{
  "hidden_act": "tanh_gelu",
  "batch_tokens": 32768,
  "dataset": "wikipedia_en"
}
Each number is 50 + 10 x the weight over its row's rms, rounded and kept within 0 to 99. Layers, rows and columns count from 0. The size before them is the row's rms in percent of the matrix's.

# layer 4 attention query, 96x96, rms 0.116, rows 0-21, columns 32-63
085:48 57 49 70 51 57 53 61 50 43 41 47 51 34 65 57 58 57 47 40 38 57 63 64 32 47 57 41 64 61 30 65
086:58 46 50 37 40 42 48 52 49 46 45 58 41 67 42 38 36 57 55 61 71 45 27 42 53 49 50 60 40 47 59 47
094:54 58 48 70 66 53 43 56 45 56 53 70 69 50 62 52 50 44 41 52 46 42 40 63 40 51 42 62 60 57 44 44
085:58 48 48 54 48 31 37 63 42 57 36 48 49 65 60 54 43 55 38 53 48 53 45 74 43 72 58 47 51 61 38 46
090:49 36 51 63 55 49 40 55 63 52 61 60 52 44 61 50 52 58 32 50 69 53 52 40 50 55 56 62 52 36 66 43
096:39 45 50 45 49 51 42 57 44 43 52 57 51 70 41 48 57 33 44 60 29 48 60 61 43 47 43 24 54 39 63 64
095:77 39 34 39 64 53 52 45 57 45 59 44 43 54 33 50 47 63 41 47 45 46 37 57 60 60 63 65 56 49 58 41
098:45 50 51 52 41 53 62 52 43 47 43 50 55 44 34 43 64 43 48 38 48 58 43 24 68 45 51 66 65 48 53 64
098:40 44 45 67 54 57 47 61 57 33 58 46 44 41 67 47 48 54 44 48 39 53 77 75 40 60 56 40 55 52 33 44
093:57 55 51 44 50 50 41 52 54 46 40 51 63 68 35 47 48 43 55 49 62 59 46 69 42 47 51 33 46 49 66 46
099:29 60 37 51 51 55 50 53 49 36 68 54 65 49 42 54 35 54 39 35 49 64 58 51 36 60 61 47 65 56 35 62
084:50 36 55 40 47 49 50 46 71 65 56 40 47 41 50 62 65 40 62 43 54 49 62 44 53 25 57 39 29 54 54 51
088:41 56 47 39 51 48 51 46 71 40 47 44 42 65 63 48 66 34 52 55 62 52 35 43 78 43 37 34 38 49 69 53
077:44 40 47 54 53 35 36 64 39 50 36 60 50 57 39 36 35 62 39 67 38 52 47 59 47 58 49 50 62 34 30 42
101:51 45 52 40 65 46 45 63 49 70 67 48 46 55 42 40 40 57 35 49 56 38 68 72 52 49 61 56 50 43 33 45
093:41 67 55 39 61 59 54 40 36 36 49 47 61 47 54 59 66 44 48 66 30 55 31 52 70 50 49 56 54 67 69 57
087:63 44 46 42 40 65 54 55 37 67 76 51 38 48 48 58 52 46 53 32 62 50 46 68 39 54 41 52 58 46 53 42
096:36 58 66 51 38 19 56 52 36 45 53 49 47 53 75 50 34 45 47 65 44 58 36 34 67 51 37 59 46 47 44 55
077:63 48 69 58 35 44 57 47 48 56 50 48 53 35 38 43 58 59 48 44 61 50 49 45 56 52 51 56 41 51 59 57
086:61 47 47 64 59 41 33 64 47 55 40 50 48 60 47 55 43 57 51 67 38 44 53 60 37 45 58 52 52 37 48 35
097:19 64 48 56 38 47 59 63 57 54 49 53 52 51 53 44 38 46 56 44 48 65 47 33 61 47 39 49 54 68 29 63
096:29 53 48 54 44 60 52 45 36 55 51 45 45 48 48 24 50 40 53 62 44 42 51 28 67 42 47 50 50 45 64 43
# layer 4 attention key, 96x96, rms 0.106, rows 0-20, columns 32-63
097:40 67 49 71 36 54 41 49 42 55 41 32 74 55 58 58 56 45 60 42 69 67 48 39 47 46 40 42 51 37 37 44
096:45 50 35 44 59 51 64 69 45 31 51 25 42 57 55 31 50 54 53 49 59 48 56 66 50 71 57 57 42 61 56 61
102:47 51 43 56 52 54 52 62 53 56 42 99 62 35 48 55 54 57 53 56 46 51 49 45 55 42 40 59 54 53 44 53
094:50 43 61 63 55 59 35 41 46 74 65 77 55 61 50 61 41 48 49 48 44 48 61 62 40 56 38 57 49 44 57 37
098:54 53 39 59 53 48 67 61 34 45 67 79 45 29 56 37 35 56 51 46 53 65 59 43 50 68 56 60 67 45 44 44
103:60 51 51 45 37 55 40 43 60 60 53 75 47 55 44 44 59 48 52 29 72 51 55 51 62 36 41 38 40 34 57 52
108:62 49 49 49 58 40 54 45 43 62 53 36 42 49 36 48 41 63 62 56 39 30 51 63 42 47 64 35 71 42 47 40
099:45 52 49 40 58 38 71 56 59 41 32 19 44 36 39 53 47 56 47 64 48 58 56 41 50 62 52 39 47 46 44 54
098:41 67 61 51 40 46 35 57 48 63 45 58 58 59 62 72 41 46 57 37 60 61 41 49 49 42 40 48 53 46 46 39
096:51 49 55 58 54 55 37 46 48 59 65 99 49 39 47 45 54 54 53 53 54 32 51 48 51 48 36 50 45 57 53 50
106:42 47 47 49 45 51 52 51 45 48 30 99 61 45 60 51 54 60 50 41 38 67 54 26 52 50 42 47 49 52 45 57
095:49 52 60 44 43 41 36 47 56 40 50 45 57 55 64 56 56 29 60 45 56 58 55 49 73 55 58 35 43 43 51 58
100:53 45 36 46 49 49 34 51 68 37 63 14 56 59 58 37 62 45 64 38 54 48 57 66 56 67 54 58 44 65 63 60
087:56 47 65 53 48 59 54 53 43 53 50 84 45 56 42 63 40 64 59 48 41 42 42 65 46 44 51 69 55 32 42 48
108:37 54 51 54 57 57 54 48 49 57 48 99 61 61 48 55 44 38 47 48 44 42 48 61 53 50 53 50 64 39 52 43
097:47 48 52 50 42 42 47 54 40 72 55 72 60 59 46 38 66 42 41 44 33 37 55 66 47 41 54 46 58 59 50 60
088:53 55 45 56 39 58 52 42 58 29 46 35 46 41 65 55 45 59 40 43 47 51 49 55 39 79 69 41 72 59 50 58
103:53 57 35 32 47 50 52 57 50 33 42 23 50 66 46 54 37 41 52 65 45 65 56 46 57 55 64 58 59 65 48 46
081:57 68 47 47 51 47 63 59 44 37 40 17 52 56 54 47 42 48 42 47 48 53 58 51 47 70 55 45 44 62 48 58
098:53 35 64 60 42 47 37 45 47 71 56 92 46 59 52 58 52 51 50 56 57 40 60 66 42 45 37 51 62 35 53 39
097:33 54 40 38 50 58 56 50 55 37 40 01 50 53 58 58 40 46 59 65 46 69 46 42 48 57 47 51 49 59 53 61